config.toml
learning_rate = 0.00921
beta1 = 0.95
warmup_steps = 200
batch_tokens = 131072
Each number is 128 + 32 x the weight over its row's rms, rounded and kept within 0 to 255. Layers, rows and columns count from 0. Numbers have three digits each. The size before them is the row's rms in percent of the matrix's.

# down: layer 2 MLP down (transposed), 4608x768, rms 0.034, rows 3107-3192, columns 528-575
# gate: layer 2 MLP gate, 4608x768, rms 0.0884, rows 3108-3193, columns 528-575
# up: layer 2 MLP up, 4608x768, rms 0.0892, rows 3108-3192, columns 528-575
down3107 140:098127137099162112109119113131160153089135110166138144138153163104166115123098134139109156110123176109164093104165176149179123130102152139102098
gate3108 121:122147173115113155141106191107109123120152190161120104130161114075121146118110165106185095115061155115117168118128112140111127105180145178178182
up3108 125:101128101169079105146203105161140137128117159126138145162132150170174091150118088169088103126187110097123085116116152146151117143130119143159069
down3108 120:154099085150100127120134121180117125123144103182129175094135104226131134165033093103047151090141170118166156138125112082170128105134106104099134
gate3109 101:113106109202130166127168098133102157094152095159084159098148093133114179144163098117096143154119122099116101150184099131068121080180196133112181
up3109 095:078104134127108090183149151168193126096119210138151108143131163118175119157144173103150115186166106142108078127138072129188086154123176180153113
down3109 092:117091091119103126155136115146133082163106207118131124149156095117122107201122060140151142148212131115154085122080065132232156169070119094165092
gate3110 111:080055060153086115108121101153115138189137149123202162085144130183084091124105119070146094145122115081086176180180113145128075068100133152171170
up3110 104:136161152156129129141168144112133111105134123081127055165161084101082172134084131129136148168090151152191150120144145157098122035197076100154149
down3110 104:132150146110137154079108210109151093048160128140132030126164105026171175151120067099188151225096112124180113140083143085149189065126076119062135
gate3111 069:194141083117104167148139090118123038142085116103135137079186134093100101102097186109089111163162190106161127170157116110166118164201150154128091
up3111 073:083166141099161082148159206127111154150195091168088165155120145189153108158157175100147147105120074149094131088142111155145132161099106147120133
down3111 068:147153109091159120102131118136124071132140146169157127157103138141102157187095155125127151137111170116123051106105092163101136086096140112146121
gate3112 059:114145111110102160130165141097132149120133158103115101109180082124154122122131131124104089085131172197142178089164143112106055070135161092152141
up3112 059:099119135121103153148106185125138133094130132142092091131147098101192147164136101128142134108120139184143170096162121084110085088089157140190178
down3112 057:103178201079191120137069099117100070160107155095126101083156107154124133129073089142155114094116171167071169072151100098073128117119196164133174
gate3113 041:117117146094107108126118204132152151137109169142121087136112083152140162132129136128116146100185115182121171176123118146046135158126079092131149
up3113 040:131227112126153108191143133135084084149137086115177157146158127108194106079164197073076125084132110186111144112090131121170155098129114135140124
down3113 036:143183147104111078140115139075121104141125093148144166114155152129202100152158157067112088091101107156113114100099179129150135122151124157132143
gate3114 100:077159050136108143110095059157147074179162120076174135098113112140122141112109120122129069107088137167112089142149142117116115119154154155163102
up3114 103:156099213133168121153158175108112184100075148161097107139150104095115096142148138151100161172155104090141167121121103139146178131047094114089156
down3114 108:146099121147109114115155140168115115129107108164124119100150055124174124097161118140108133105124116101107134061137101135164135115129047133148147
gate3115 057:114105135123154109134065128097160133146137164117162147127209065108107134104102119095067186182075158139142025135128152160117106123074143169137180
up3115 056:137119174112180154059119123139175152172166149096146106116195087137109120167130118111100202193094181108146056096127112103050114070107116160133174
down3115 051:123097123081162146141133132141115127177140123134129161142170104138109121119135114158134134208083143101135083129158165091084131073116100140184135
gate3116 055:114149157121127160128105077096155156159117157135115129068150120115168104105093099149076140097097162119133078067069147157089123121085079172147170
up3116 054:107155119142213105115130143130159132145149153144120116085083145112117081130068103114121165052163141073150100123133110191109094121127178190105135
down3116 048:130085114169106139142074113201077162133140129155140131037177120161123100090184088093168092104137160084114097147110073132191151118132150165163126
gate3117 081:072117123134108119109142122092166136144087141149115103189166197067149122121177092138089173074081066145144154110165089151147129148075169130106145
up3117 076:132117077133111105110107147058173147110108162183163109115104120108101091146141116098131167126145089135133099094132078071097092148149134083120198
down3117 075:089095062188186128133157151089132143114130112157116095148170132142108124105151117106115134120155077158138127080144148147107092129129111160147173
gate3118 059:088191133133146121159147131139074154122130155158060120101109172079139099112113123130108100142112106087152137155095149146151122125150108135105117
up3118 051:145143074186088096147173143172122124094125104158079137077097205081130092164103095133112159148128060118124160143129184162127120126154121112148159
down3118 054:216129143132137104185153131164141146120138136052114161079150177036102118141111164150167107156141168161137158106110164172082128099157183140142085
gate3119 068:105120113115147110095095150104153141109129127096118120104186116115153135113133183163193147116090085129189149137116149158151046100149110096137113
up3119 067:156101107134134094116086130138114123098093113067152195161177148167106149142136157179168147142055094115132121099146133167185122159186129117108118
down3119 073:109077135146097065094158118103083120089111121183119178123161180178101123094119144171103163102127118137121129136098113128140056076158126103090165
gate3120 071:193099110149144056069150183059159158169146104219108105142124142057136134130071164100165116186116118115180179163166158147126096133144163085088076
up3120 070:137174140098086200164133110189077123084147158031139147096134106177127160178200116126071133074153140080042105093124094113131151102132100157155159
down3120 074:049159109138127153085116100144072055124102135096209133093146118141160128113166075140120137142129153197119093148076109128103174086128093165181093
gate3121 118:164139109103121111096096142090143119124147145095121099093120117142080143178149128147137151143100132108132208104138128145163109169043089093101125
up3121 116:110078173156154118144160130115085139099108119089114173141137142080203134112124109074141114096136105134160093122125154148076108097116220134104131
down3121 117:116109145128101083131170136076178057144101088114138173156143074145148111127152091145122165175182071125131109114140123170132130103125196089107131
gate3122 053:129090146163125061139055125067106119164150107079107149132123159130000099115177209154100094168155145116120152148080137160147155158159182112147094
up3122 052:141148114162120081188103132069153128137122143123140196185115157093025124140150216104077087175139130066142167145057153136177175123118170128119116
down3122 054:111108158170109116069128134056059110085108095154084134192120113162087149152198136089144112128141176081122133166057138185150162113093147139167136
gate3123 119:115194197101178123141134110129126175139167101112139178109098123054120080092084136113128092089174157114121174129076139193170147133197058088143177
up3123 116:130069119133073124116136157132148132140113117130142073099152129143141139149104067154120136107126122094149101112073142082096141084180124124105105
down3123 111:123094141109110115123163162131113103109161117087164102088166129132116117156149133143101131084130158125122035051107110095134190106165069083076127
gate3124 039:110074098114148190112124087140086126143114139120098153175096108177155135072178058126137142098109151117179072147139147120178129116075166105130104
up3124 040:176120125077160088118101140139160128123142191147122131128118149120084162108169146135146137101115138134101210099075139167107105121122110150101126
down3124 034:143184122107127125115123137142104119112153099112161116135108175130125135106093139179121120076117118197067114171135145127137129143173095126086172
gate3125 037:144187136109090183099100140173123136158148129146148095151055127130050099116109090134105111127127128101111106123192059136133126132194153106123142
up3125 037:176200139053097142075124120135123138118159151148162065119151128136137130156118090071152117102122075111074118072151147115085130056177111099156143
down3125 031:080095146131111162073177139108117093123095094095118129117129180118103152180153138096137137090090139096139151170088161152104222067087150148120146
gate3126 122:120142133122154114101189149135123114144151104099171133101142081175188126124134145154102148028109147110123156108171114156098114159136155164134087
up3126 127:130146156136080114117055140157123072127117176133085120151148146082094151126090107066127112147129140178118105149093142157112091136125132088147161
down3126 142:102143114140135072075119118154073089130118124067106159173127110109127196145146123089107109057107106182152082105130167157131113128099123095071201
gate3127 093:091190123106150142136145121176080154101177186108137128163094065111149113110123079100171188141110154192132108116143142130120123158060101099153119
up3127 095:145075166141113097119064102124186126114077102161108158116158163166151163119149156115114120146120124065134152090143087123123159096186102148117070
down3127 101:165121159182101121097072090167114042126170092123109112154169130130078194083130124117108079114113088100116119130131095113189122152194094182128140
gate3128 054:120129144150115113114082122141034153174173187132111128142162081105162131071092142110099115039113156140163096119106090177136156064077123050177109
up3128 055:161126205128151074120203110114149170159054120083129163106052132155101145166165119144124109179135109140085087134188191153080164154105118105178131
down3128 047:089179143140144066119089119095147129116133075185129107145082158081137148177192093149163130086176114115163144090085118032149103118130101114119150
gate3129 098:124113158107150106184103133080073159119097085121126160112116105096114113173188085147112123098101134103162038100110108132150188114119094102156120
up3129 101:049159080159135150087165143142112075171169110147152110143124126102110133138090139159165114174101126134152174165156171128063119191135148141143165
down3129 090:079141087114116168090182076125090106136132065132123152144122079081101092061147090145107115128130149089158144125087131158135107194156150117113160
gate3130 125:158156117122138127170064129106115126147108153125108113144142137176169116111110128160119129113060117087174123088102155120089148135168146135108174
up3130 122:110153100127111122116113102144083136081151133213104142160131194167173111110127078106161130056131162115085125143137110126083181166136101090106115
down3130 120:139156114111100148101107113142062085115185079128105189109130139183138119120155152136116113164108119163126183155107139167080112115158096127040112
gate3131 089:133155127090134161105163127162132083123156168142171145168082118080150114182111126141121115121147186117084101128141087131110082149131093094095193
up3131 091:072181105161142108177127103117146132103152158116031086152137093098114118147099187103155160081112112166107114100115116070090093102122092125169145
down3131 078:099101099092148127190093175209133135079114159089038132134120155155152119167165125084155133142109149139084120112090110123137183096129125144158145
gate3132 141:176149113148101118126095119121125138095141124116149132074101146147078117159116095124124093091167093153123147110135148132170098111101103130179115
up3132 140:144187164113118107140086194191155134116120182174113152116119135135075136102153106130142101064105130155145135132140104183114114120120085137200148
down3132 150:118126131149114144120105128146095124098114131148137123109179127091103111062098141122141133103102107156205083110121147115122139163157103134086175
gate3133 100:134101022193172078138168057144219138110147090090089175132097092097179150160113146172142146091106147087144147109135146212110162201152067086123107
up3133 105:102141193043118172145114129090085123148101213125115075129201120150132098091152125059117100145152125163072114149148092059124136080185175121158119
down3133 109:088087197107123148109125178092128125081113142108126110155099115155128145078177126082088088117143162135088114183135123106163125082187107123191096
gate3134 081:072074056112100190110142133112136153124145117104128129177124150136093144106122166070214131150071188171157145138126122111085153132121162051107180
up3134 085:085102152106144175152120112103089104122137153087162125145154150124103116083185212149162094144133132099123132100113118080142119132105085129140120
down3134 077:089119166086165135140096155089130159116142091049173152140096144124103046112139184116170213121119177080136139130084092096135061108161097115153108
gate3135 040:125124104073164132128164170175126138116140168128120095148125149111141112154106104152156097210118148123154184121160120162132083107132154165105127
up3135 041:138085116155108159124156151069092168107172110116119117118138116095160120161077164144154125076152142151028109105113141059115143151086036080126105
down3135 035:146113153088111102193157161106107211089155163171112149146140097186100093155124107063102141131127176168072143081134125159104169131115116159143094
gate3136 129:143168093159174152146157109136111118125115112103086177147121076161096170125159119163086131135128128150166158157143130184119165088084090145092151
up3136 135:126140089198140152130136130124123121118136117166080104123147051137123164124081122143090131149118104092134139178120116144091122116094082129088144
down3136 141:106169053178139137124122071113180099092121105202072172087123147143123128123137066118169113108062114067148166095126138064122141105133093121094165
gate3137 072:143152117158125066120203089083159158139152104161149160147125169153141103076157120073107135068122177105139143092138163079167087137120139105106167
up3137 072:102163138138112087148139104084143154128145147140164152169119189143144152085141086099143155098120164084147186071128121081139140146099138117104165
down3137 079:068114201160063141157113107123127097149102098164102103175202131128141172119122117159138145137129133113135191159131090142156165116055143110136181
gate3138 031:104131136124154143136099068102070157189136158113122124028180083143132159073120112119124082124093168135074120091130131087120099159130080115187128
up3138 030:189099136116128126112110090103134150108188077116134165179115135126147098168123149117072140134147152143076103117172138157125123084181173199092098
down3138 028:148066165139123135163119124156162132142131093105165119144111159100185161125118121138122120135103155213149168130101157144087130092165160076131109
gate3139 161:155119181136049120102117119144055147114155108163170149140106112106153126169126158138136109070155152117115100118132160145118169134072125106130157
up3139 171:140132188122034136070114145154067179159136137156169151190130117131118137159102216144162131066179121107084089151143144177133160159103125118150147
down3139 169:167153180117118188143133111132138115162124150158145125078199081138155094159182134128119105133098098140108105137124090133118172136101109165148135
gate3140 107:087150132136144124114157128103127120167182154098090111185091128154122151153125132141181141098118095148103087109173140086074121086158145089076148
up3140 111:126159157178126127107133121105147133144157104125094108189098112163148128151141101110173143107106116162106087096165163095102133089153166099045127
down3140 118:138104107119127167130143176124136135124141155189122165126192118192181149149086151088140134178085058155095085090135172161080104091117155138148155
gate3141 114:103125084085210129111076113147143117113121198164164106148114074109149122098143145090112156082166102125160206129170145044110116177120099114153108
up3141 114:161161128118093118146132171128117084092098152105118150156133131138112097106083139132178085116134133129140120131181199189106134113127162080181130
down3141 106:165118113103095157138061143063140102135157159129163143116165127151104109118156088117153144086153067108175126122143123091118195086141118173137190
gate3142 030:182151169134132143139111041115117120117109132129148133113153122121127109119136148105120143080143181139120064126076133128123138131140152109089143
up3142 032:138110109139129155086119125125137117143218063078125113164163112101114089136129065121095147113232190148149175112138236135135176156148131085074139
down3142 026:141114162161183141087085120139141139215121169115094080150066114125149112106059112146116163170099134134095129107136077103106022136116082135089114
gate3143 135:135061097070089139094108106172091108118084093124169140078156118097107228156157136192098086136148158089112112118104157158101053119110166116143110
up3143 137:137170163152153117137157118103124161135192117116089140172125144160106000098113097041120145123136107188119163135108088097134163144147114139106133
down3143 149:127091180171182132115102126144121135123103092146117115141068125111117125114100146086098135079153176138135151056116139133126198105121167142134097
gate3144 125:121102166186159109138133138152122161125158110072179160152187133140167106169108045098125173126134125097145138140118117077122132135183143123169153
up3144 123:114086153143175082146141122137104124139150142095115124180116092113119114136107167073122098169164175128152140059131108126123134198133110080132147
down3144 116:090067119146084163148118138117134103198138127102072148159104124070143132130112146152112102184113162172152085122160088126168153109108116123179162
gate3145 039:062126104164117081156120066086149103083123095129051084068116137122195098111109168151149106120154123062141103143072100132127122129100158117128073
up3145 040:160147115088135178116170184140118143152142156091135160133152111136062168153115133094100134111114125173065170152135155134147118158159136144136164
down3145 037:139125139143139171166177124140120184112143150045180126145135155088081158137128134150127112156123138106129116118152162089102152130170140170139138
gate3146 165:119138124120102163119216076091121156115130140129147088055108132160175101121142127147156174127100150164087100138063164129207111130128063087141114
up3146 148:088149137120145119153145158193129132064047109129117156130124128132102053162076134099074092109179074090148133105178163130123116181159103123092125
down3146 158:142114122134130087141089129130201097169149130138111156141098158102135167140112146128103124157149133139116095121136114101097086120115116147119093
gate3147 049:144119111102117134168161140143131140086164126159135126128141137168083106129092081174091135097036118086133095192149101160078132113124123113111131
up3147 049:156122161153097096135121122111124154152091197116164110176098105119177166166149139086113131111159103138077163115127129135169082111049137164126132
down3147 047:144148145140146113106115134074089128131114174186199107195123167136177140129136136101129135090135147143209179149115125167114082087102142182176137
gate3148 138:136118086110112157141128109173057140111126188144041121162156099152195105024162134116171133091157125090070132119156141132130139099182112122149184
up3148 141:158124080134133108130109095133087154113122165142033078162178125168145107045167098105141135102162128128093140116146143106090141125177115124166149
down3148 155:121109149161133077152112124153120182093143133126118115077167139140143058021124104110110135166085142131180118154111125094110103138163132143153143
gate3149 096:120109131089153086150150127133119139095114086111123136070126098131124090084161110104134164114188137124101154090148074092095122169124161178067182
up3149 096:134132131121134039107174104159083126074135096105129169107128071117131105104130109155106118100159150139097126084118092132094085173207183137079158
down3149 095:153139149170132092177130091150121143059153169120178107105125093063153117153176141116119072130124113140147121172157107170125030179138193136124200
gate3150 137:140188091135076166100127142068166157126166122090156069114114121130109136157164114122128089108141143143136147133081111138080156127144068103158121
up3150 143:155100164118134083164154098169096118114123081136074130185135178091136118111162170126106171139104094107133146121191123134142088135139172155086158
down3150 144:114081130144096044087117144127097091077163124154113063113092165092137155151159091165126210113118120153075098116194167115139147148156133093127097
gate3151 069:104132142134178105105130160104101096173169149121126180168061133136158130109207169100113074124117159157129049147100135136155066157165113096153107
up3151 068:111111179087172084136108139147100166111089110155127096119167131163155146117154060143120133099140094128155162128179132129099126162133156095171124
down3151 066:149113163081099150135144138102104160136128157152089163118103131099101108112149053104099114139167169101140195124126144144098134143153133098183122
gate3152 061:109143076164130095122159109117094165163138143144193124138121100171135126126118140152136101095116116131119141152071115144161114208168212141098096
up3152 061:117152115133093125134159119100147186157153119201137064115162071151122066124112135148130106092133109086097111162103154131131128207169190125097100
down3152 055:094119082192089099161108112074119128116153150077142115149189146106107121135165117088168164144086148099158134164126115160175085143081133119139105
gate3153 049:163145110199146127131071118094149149126175108134121143076168173137156197154135168109135117099160102087130139111164151073161114104168138132101156
up3153 049:115137082187154142085107140115123140164142077125168123087201169099123084137119137122093127198201092116095103112119137138142080097178149081118154
down3153 043:135147120142133136103096127059172128119100104136124185135162163145141089104127138114126157191204074117149128080105166136142106123145170130146210
gate3154 041:106133181111112160117118067193073067096138164092152183126099097154132159130109158109161145136147154118149180130135115170079126106147202147071079
up3154 041:114150148098131151165123158151120077114094147117114101120109125174126104155138132130142122122159147170118146103108083080105165087149149116088074
down3154 044:094135206109092188111131151152129109115120136155089150120100115157128103173097171160164120129150136094130105151124105150108141065119144159105092
gate3155 125:156119073128130140142152115116102147131130147106172100141134119186151136096165153121102098137129132144133113100146108131126102117106135093113114
up3155 126:140104083121173168122135115116143171152108141119153155147123122165145125110152165150084105127105130145157105072178039129152111149109114128127129
down3155 128:139124093132130126136150162138109206086131123111141108120062175090136103146162173180100061179106162119162149129219150128154183156120162134111112
gate3156 109:180099052138187157138204129129087172146129086166168100169112129191093117120087092171174074143139153084105150089103128140067103175101084122084089
up3156 112:082098190150114120142123151158141075107128135117061137103117137094151125172124157060103189084157137182149079204135111120159194051168168141197166
down3156 121:095122119143134122070117123188074074153137112128114152126104155103164128132167075157134168101116109155098135205149127100099145099165153109069139
gate3157 131:104125113158161166145185115098163067179114082192154145129060150103084107185198086115189172165129048123096112170085135162109100105156101132116141
up3157 138:090153070115127139162132118137136107140065139184151154116115097151134103155156161150205137135129053132087115155152111135095085116130130151120171
down3157 125:164163121130177132206098112155121121167094156116106149192112095109124107109088111135218145149150108072094136145128081095074113138130107107133106
gate3158 040:153040151104146153158145125142123120075128149157158156160118158166142067130165134144163146125111131119129119103088097095168157098133113180145153
up3158 039:094165114139137104131137198092138149155052104115097105135086098154119142068089118092125104113137117130175119104109081129101136212109188156029125
down3158 034:136137094193166093102143128119144102113130090122136116162148179102089175079115093105146146105163085126162165150086147118201133085130167108131174
gate3159 077:079126068180139100113101127139162176115132210112156096175121147134110136155156086159105063073127138051095118134160141106170069128138114177105138
up3159 077:119149120128118067139120137128134144140117103209106161075157101104118107114139194101143175160165130172137155103157143137123160089198104109157153
down3159 078:093120115135149113157120118143185117137138118189105160140123142156143129114195173121110180076132131147125112133177173101181154118190107085097125
gate3160 062:109138110090084138115119133164092129164100163134145070137134127105127113167173064107074129088127212134136140136123117148108159064129133140167123
up3160 063:135113142102111076109125141153091049123145135112172102181177078086097117131143090140119133132137185141146136153125116170126121098113141160158121
down3160 060:205132117057111188166120165188112121045130119104159134090122182121143107160097110112150160099062163120147124129160124120113202172145125100122136
gate3161 148:057102129132132103139079109154163125123164089106097105173153103148176166110090097073165072115149138075140151120077072151070180159164124123104034
up3161 154:116104147049090172097196073121122152120108118105152101109074131112097089104150144164145182162082135148089125112140172103134141028102184170122191
down3161 154:088129118029128122116161099139125163183133131128181207154081193051156136217164147126138110126125146171117162101139203115132120110155172124144175
gate3162 124:110134137123103117136142136130114147185103135130097103113109129151135174162165099131091126057145112086139127147104122144081108144139099191140120
up3162 124:194114126108133149106126053095126163116112085119185179136083122085144116091152099125089132159108163132166112134082067199156075061182059092196112
down3162 124:135114116148149136109159147152102167128121177182107146109122075138177115129127130161067154144104126111165126149067115153184104096132085115108131
gate3163 104:058155168193092171144124125127073115107131162158080143128172110142114162122119139116184138104150110076107094123126155112158117110108139176126169
up3163 101:205075095081127112115095108135171111142120143108161165149069136131140118147112140126071133137139129163152120086135102132106157103149115077121098
down3163 115:188074121104092123089148200152175146176119147131129108136099107143097120089114131150108142162168103170104147122034062157106086056149171143079088
gate3164 122:146122107135160115172172155135175103138101098074150148084124190165184156150096137098108098147032132098099187121135111149113121151120095108095154
up3164 123:118131100129130162172130190127148176162129146102173156113169130122137161109134114137144123127102122126149137159163125132098126114176144142119098
down3164 116:129142117132168132157131154128116185132100122130142171122162142120178080165131076192110116179111117135101091167121108132161077144153169126176043
gate3165 137:141109131070136138085156151125118042150114204173176112150094116158133091106124072114113165169064118083114125149190095114140120124117117132103115
up3165 133:136117126156150103179219096154094149089101076150119146127140115150181175183081127097180125154142091143118112128125137126148077102151101150122123
down3165 127:159099132126130087125176101093055110114142128152096089111138093114101149150099125085139059098187196104143144169117120110133112127110136138165147
gate3166 134:128118163116119136125127133130131111101139164084134143090052161194178135156118099151061110114110113170200106095116100179109201096126079142129157
up3166 146:199102143119109097142089073040156142138134083071113135064101095172100137170150124113132151110078110148086130157085119191195130176096098108134114
down3166 134:156127105145129134128040147115142100149104109132138127147110099130183122191125090183093155145083169121131142137159054112145122135097042118172117
gate3167 100:094136139072127052178079164104101190131185101119135159080086128049106123066092102095099165132134144126154092091114192094127105098158139140129106
up3167 097:046101126112127100155093125099119129146160132072122166087152059072115090082169113118059115142171118146118105102129154069107132103140114137134161
down3167 100:040079141122083104152086149087126106179120127055157169152165179046122144101243073071119131185158129137100133153121140135049113128081129130129116
gate3168 047:068131134098161171114154145102111082105128150169097074118103109119101106202109159188121104197154214123173131102136169179113087087077154128101096
up3168 048:083146120148195126163140112101111088149098142144128125162108137130121080158117140167081114170214119167158132097126175184114109132095124108111163
down3168 043:126103169137169138061161098120146133129102100132147101101094137082117115224091134150098115112210158106165125127108172082123101166125124172138096
gate3169 023:127142174150111139173156130134085088103156157125102124139121061115155098084068095129161145177101066075108115138181175176123163108169182140137118
up3169 024:122148154169079139145142110123117139177154169163129129125139114101103113174106133109142136150126060064100115122137117075125166157153195116114142
down3169 018:105145159163148098119142168155123117114166107103135146089072129095087090164114104075164125099145154108168170137124168131152129103137206157130138
gate3170 107:100170184105111191110138154089120098110150132151104168113131109120132115108177099143120155099158075162142085152136094133117127130145115147156181
up3170 099:116106212168127164179138135134141119110147121094131153094087181149166132154153123180106188124105156166118133108129130159109123138144110120110122
down3170 098:115122181094101170168102107136128124095156109144082158089156157106173126103152108168083194111086088108185165119201111167061085097111124126179135
gate3171 148:174041101192134092226114145102115120150145171104155123090139135107150148137143156120079123091156114196154134097131199094137157162155148105081128
up3171 166:179117116149143177165097108128152142106177153095099151089155130136124178172076171145093092096145121123159150103142154132150166132109187193109101
down3171 157:107161068107182071115104178079113137134109130107128180138081151113096100157150130175104118154138147180100077137134119116180158117127080191140100
gate3172 050:102111166143169134116100119152141145089112036117120127073143104076117151120092081158099120116099169156134145108138137124109171136133102106095131
up3172 050:130127107107088090144152101082129096160129179166131107200124110156158116090178150084125123122180118122081092120197145128170045105115127150186157
down3172 049:081141080113130134141137162116133123163131174110127156159147156114174113089183175120087133079130092066088138107126178120160093120117152131123115
gate3173 061:127112141040200124171120161131136148096141127114170139174141149082086132092147091140172110101072128087074097157086129129140064121098126117107144
up3173 063:145105155137181103132137128155071118121110119121179162087092200110105181086127110119088088096063111132142124158103066101128082143145130122114169
down3173 065:112114180113131071059132164129147155136107092185140067184123127114028155135143135174137116112089118088130043147101134163098109163103102071090152
gate3174 060:152177124122128154122132163169129170126077140150117156152152130103119163115127115105144130084163160154141173083151154139102130104110111157151102
up3174 058:117181069162139162134139133155115184129151125222092179139127131129137101099165102104142130065173113125157147059147111142102133111120135100157131
down3174 063:157110109117142119129139139114113142126132156145141133188092057106141083111154095164125177160133112142115154111098093113138183135100110100197173
gate3175 106:207114122125134172154132048125189139128122186142147126166171162134159100091084148107129138106163130125123130148129146145102146103207149127125104
up3175 111:191114120090117162130151107111200122135109188175107112178201174124116107100115160111141146108156121162183163156142082137096184127159174127068107
down3175 114:132127108106119146089096117184144082154134155162171165180146155165162089094107147156118138104110083067163113187172094166126104139114173137131090
gate3176 096:091157151110067157121138115136091142127122119183132168128146129131162170107116138133086175139127163151110081067134142127108124092131118090079123
up3176 093:145101132124190133092083131093130108093136112043127106110112134128112108153096138106104095120158129132121090163152118159154143130119147125154153
down3176 089:098144109058146155113137122128120072150158130095135073094088134135109075142127110112139074092142090112126195116126147126146173103141134112153150
gate3177 058:091145129093147144142064095106117137140172131190126162106161117132116134128155086089142074172089100069142134120160113133135134186149130138069127
up3177 060:158127173093124122096135153119122101133109087035111195109119159185115138168077028118102157150166101115167097076115126137130147102129133133142142
down3177 052:072137090110162094139100082134142102085143094095104123110098151166182149147145018133071142107105158071142123102107093129171129082163109102110154
gate3178 084:084153165105146100154119114147121121132134148164158063120146159105134123166093035136152132114100167163175094122111084142114207065191125098119114
up3178 079:143120110081138219126131165169126136107116174104107196182118060159096125087147236137104162168157109092120108138178151104158122152075121132094129
down3178 081:175139141132129137104138149145100141175156125039084125119109093124083145105117176091082135129139138074113192132150070072069102119111082104138107
gate3179 092:130162103184148117145131149046101134155134138134166119071080111070078171103119193111084119171114173167151111130158186198141110109146091138157086
up3179 093:124069123082125135140134107174148091143122100070108163156157143153165122129161065144183127107197084129099172145085081075116148091127177125117167
down3179 109:167072156079116112104137109145194147086228165121137150217126083163157141142121107083164131125166101116072167076124070126090178100169150102128155
gate3180 109:119154125119061113150182133155115148138176152117118084158120140152133134121073192130129124084141116088210120151081120164180180109157096130145151
up3180 109:137073166126110207113107114075098154129140158193119143162151153138126101102158134076166162142067123151093119117117156113104125086151106142098117
down3180 101:165103112158137144125127188156161087164063124121114136167113166105111085118159087125134085120109087112156138088121188120170103050136126157120156
gate3181 056:123096142129127090129101150154120134155090126119107150105122083123099086141176126088080115169145181114102122107146160110137140056137141098059150
up3181 053:091077116088096136123111187120119128136110163139096104144140141117093102112158142106100191124115170110102089153113142162169176144122100114120156
down3181 050:154157097170131123167100169150108134112131186104102129139155161131180152143110136092130156117179078067111082139163122144120079200116085143073139
gate3182 100:144185133139145185161087098166083092135184094097102097077125109134118132133085175128155157150135132158139116166132109111115143145127130115151097
up3182 101:132160126171147184189116082175161073107147133153080127094167111102150124141116126103125149119134149120098140102110119093154130164114160080206117
down3182 100:133122128162115143161145115179122126121095136132115131054122101112096154142122099139098089143126106131145134128146116134229170122131135157151050
gate3183 059:126118107128068094140114147095121132087164133120105099086151137202097175101110121162081099200107156140101087139125067110138101174138150104103165
up3183 060:107105151122134176125142133114168115152041116101112158127102125074118078156112125132178139050143053127176159099100126090085133129139098178124144
down3183 056:107151110141174186124158067124133135140102138144151164105151109064108119147115159075113077135159087084108115112129084132101107143141166162155132
gate3184 155:076144119137114116096065102101097107168122145102182108125147153101136127163101115156156157158121123120103126113110164120150145045137082115194087
up3184 145:100133149150110080118089121123101181185132147102180131141153130131194116186098139153138108127094114102115119113125164104113117087153113128149084
down3184 161:121129154164102096101126146124083166115085098142138101106111144154109123149113142131134164165128067063158110148089097081131112194120098138049085
gate3185 102:183131162151147128147142143119095106116124108061137113106113074182110219112176136187177128159121139144142117118137110159068165144154144096090156
up3185 110:186147148184120164106133147111136111133175107099136107072157122197115150120212124136146117163113120122141101108100176136052114152156122130123122
down3185 111:128125147185125156130135072184150089103138106096124140108132130100101115128132065186109182175074090096119096146121144152107206152130109163135141
gate3186 149:101134047192092091125120091139139079119137137163136089103127094079108134074095120114030142127157089099130125090058122098094162117114137121139139
up3186 160:137163167055135197133143158141071108134089109104139103227100130115193120143140093099177119139134179074119086158195109107148084157138077122110189
down3186 155:140127156137178173160160136143139117120139141105098148172124117127194130177157144079174070132145107113113108098176112133139123157140129130200094
gate3187 116:147141138080149100091141106078064137121147160167080113138166130116144126073089121109192172068093083136129104160136096064082162146136119129149110
up3187 119:171115111115166174136073137147202153160123116141114088132087118138110094161151139102170083187187102130118117115154120093105099135153092118116112
down3187 106:129095169115115150085089105148164097153122099096062100121196196093122146119119146100106093162130163154110164162104116087116097124102128161104136
gate3188 061:146140217094116133082103137151074172101139139163126171131116157150167171161120121154127121142074131217099144132107130208123112099154160151188106
up3188 055:122087037146112085105124167091107123212139179144141064126126124134086082123175128152134104080168146055104137158103136102183109122089132122134151
down3188 059:056151040093143124074135142126100106161124195150128076151138127116165164113102128130111089127146132082107106113113148106128105201181095096181093
gate3189 119:123142127095155192120133135106064144116104171072155125170134091093141128146165151144099143081113113128073090107125087084126113120119112090127134
up3189 116:134127100082134184120136121076093178110107178062117151145137126114135130182164138120136109091110151116078118131124100085151153139116131125125118
down3189 114:141186158144121185096115098125153160123158171114088122160119202113107163110100112116134107156177154165154127143116138151084142110110120104160179
gate3190 035:213126110086160178108096182130175124100122150065103111135153113137112073083113139161155092159060113109138161182132134160134130156158150133170130
up3190 034:090138144144177089126120128093123131100145124136146107058102133138140137052163079131145118127214165142145134094194111136158143155106154152111182
down3190 029:115168114102114096096189067110145133122132158142148121081149093149085151152125135170088139150117165131062095130140161141199095146085155118111135
gate3191 108:106146114114055153137132064092100083116124142119180174158134095108069054139201149133109131166176181149077140195121143104085166134091122070115119
up3191 114:087100107120070145156159078106092102133099151115164142141142087150094076119208176140138125172147185135089137182106147103139197159106088078118102
down3191 124:093106094154141119184194118110116132123119135163168105083154100100133128129173155154096066142196161110096125138139138083143157166096081074160126
gate3192 074:142167129145105110132118154068177126191161143149172151173153121127153143227111108186154126087147154169221125145149114121125129179133176133119160
up3192 079:104134112121139098128168121113079195103100134142112146096101136075098158141170163122095156075151128144147127171133111154177116106181156132116162
down3192 069:085113150129090091105133114062060103082151114144104116129105114100137191158155136122094148110161123147155151150098127136116125145157122154074145
gate3193 140:144115141183145109154100102121173163136176100123127063116065089085108121111084148170167143042168084168188143109125111105122194126161145105111152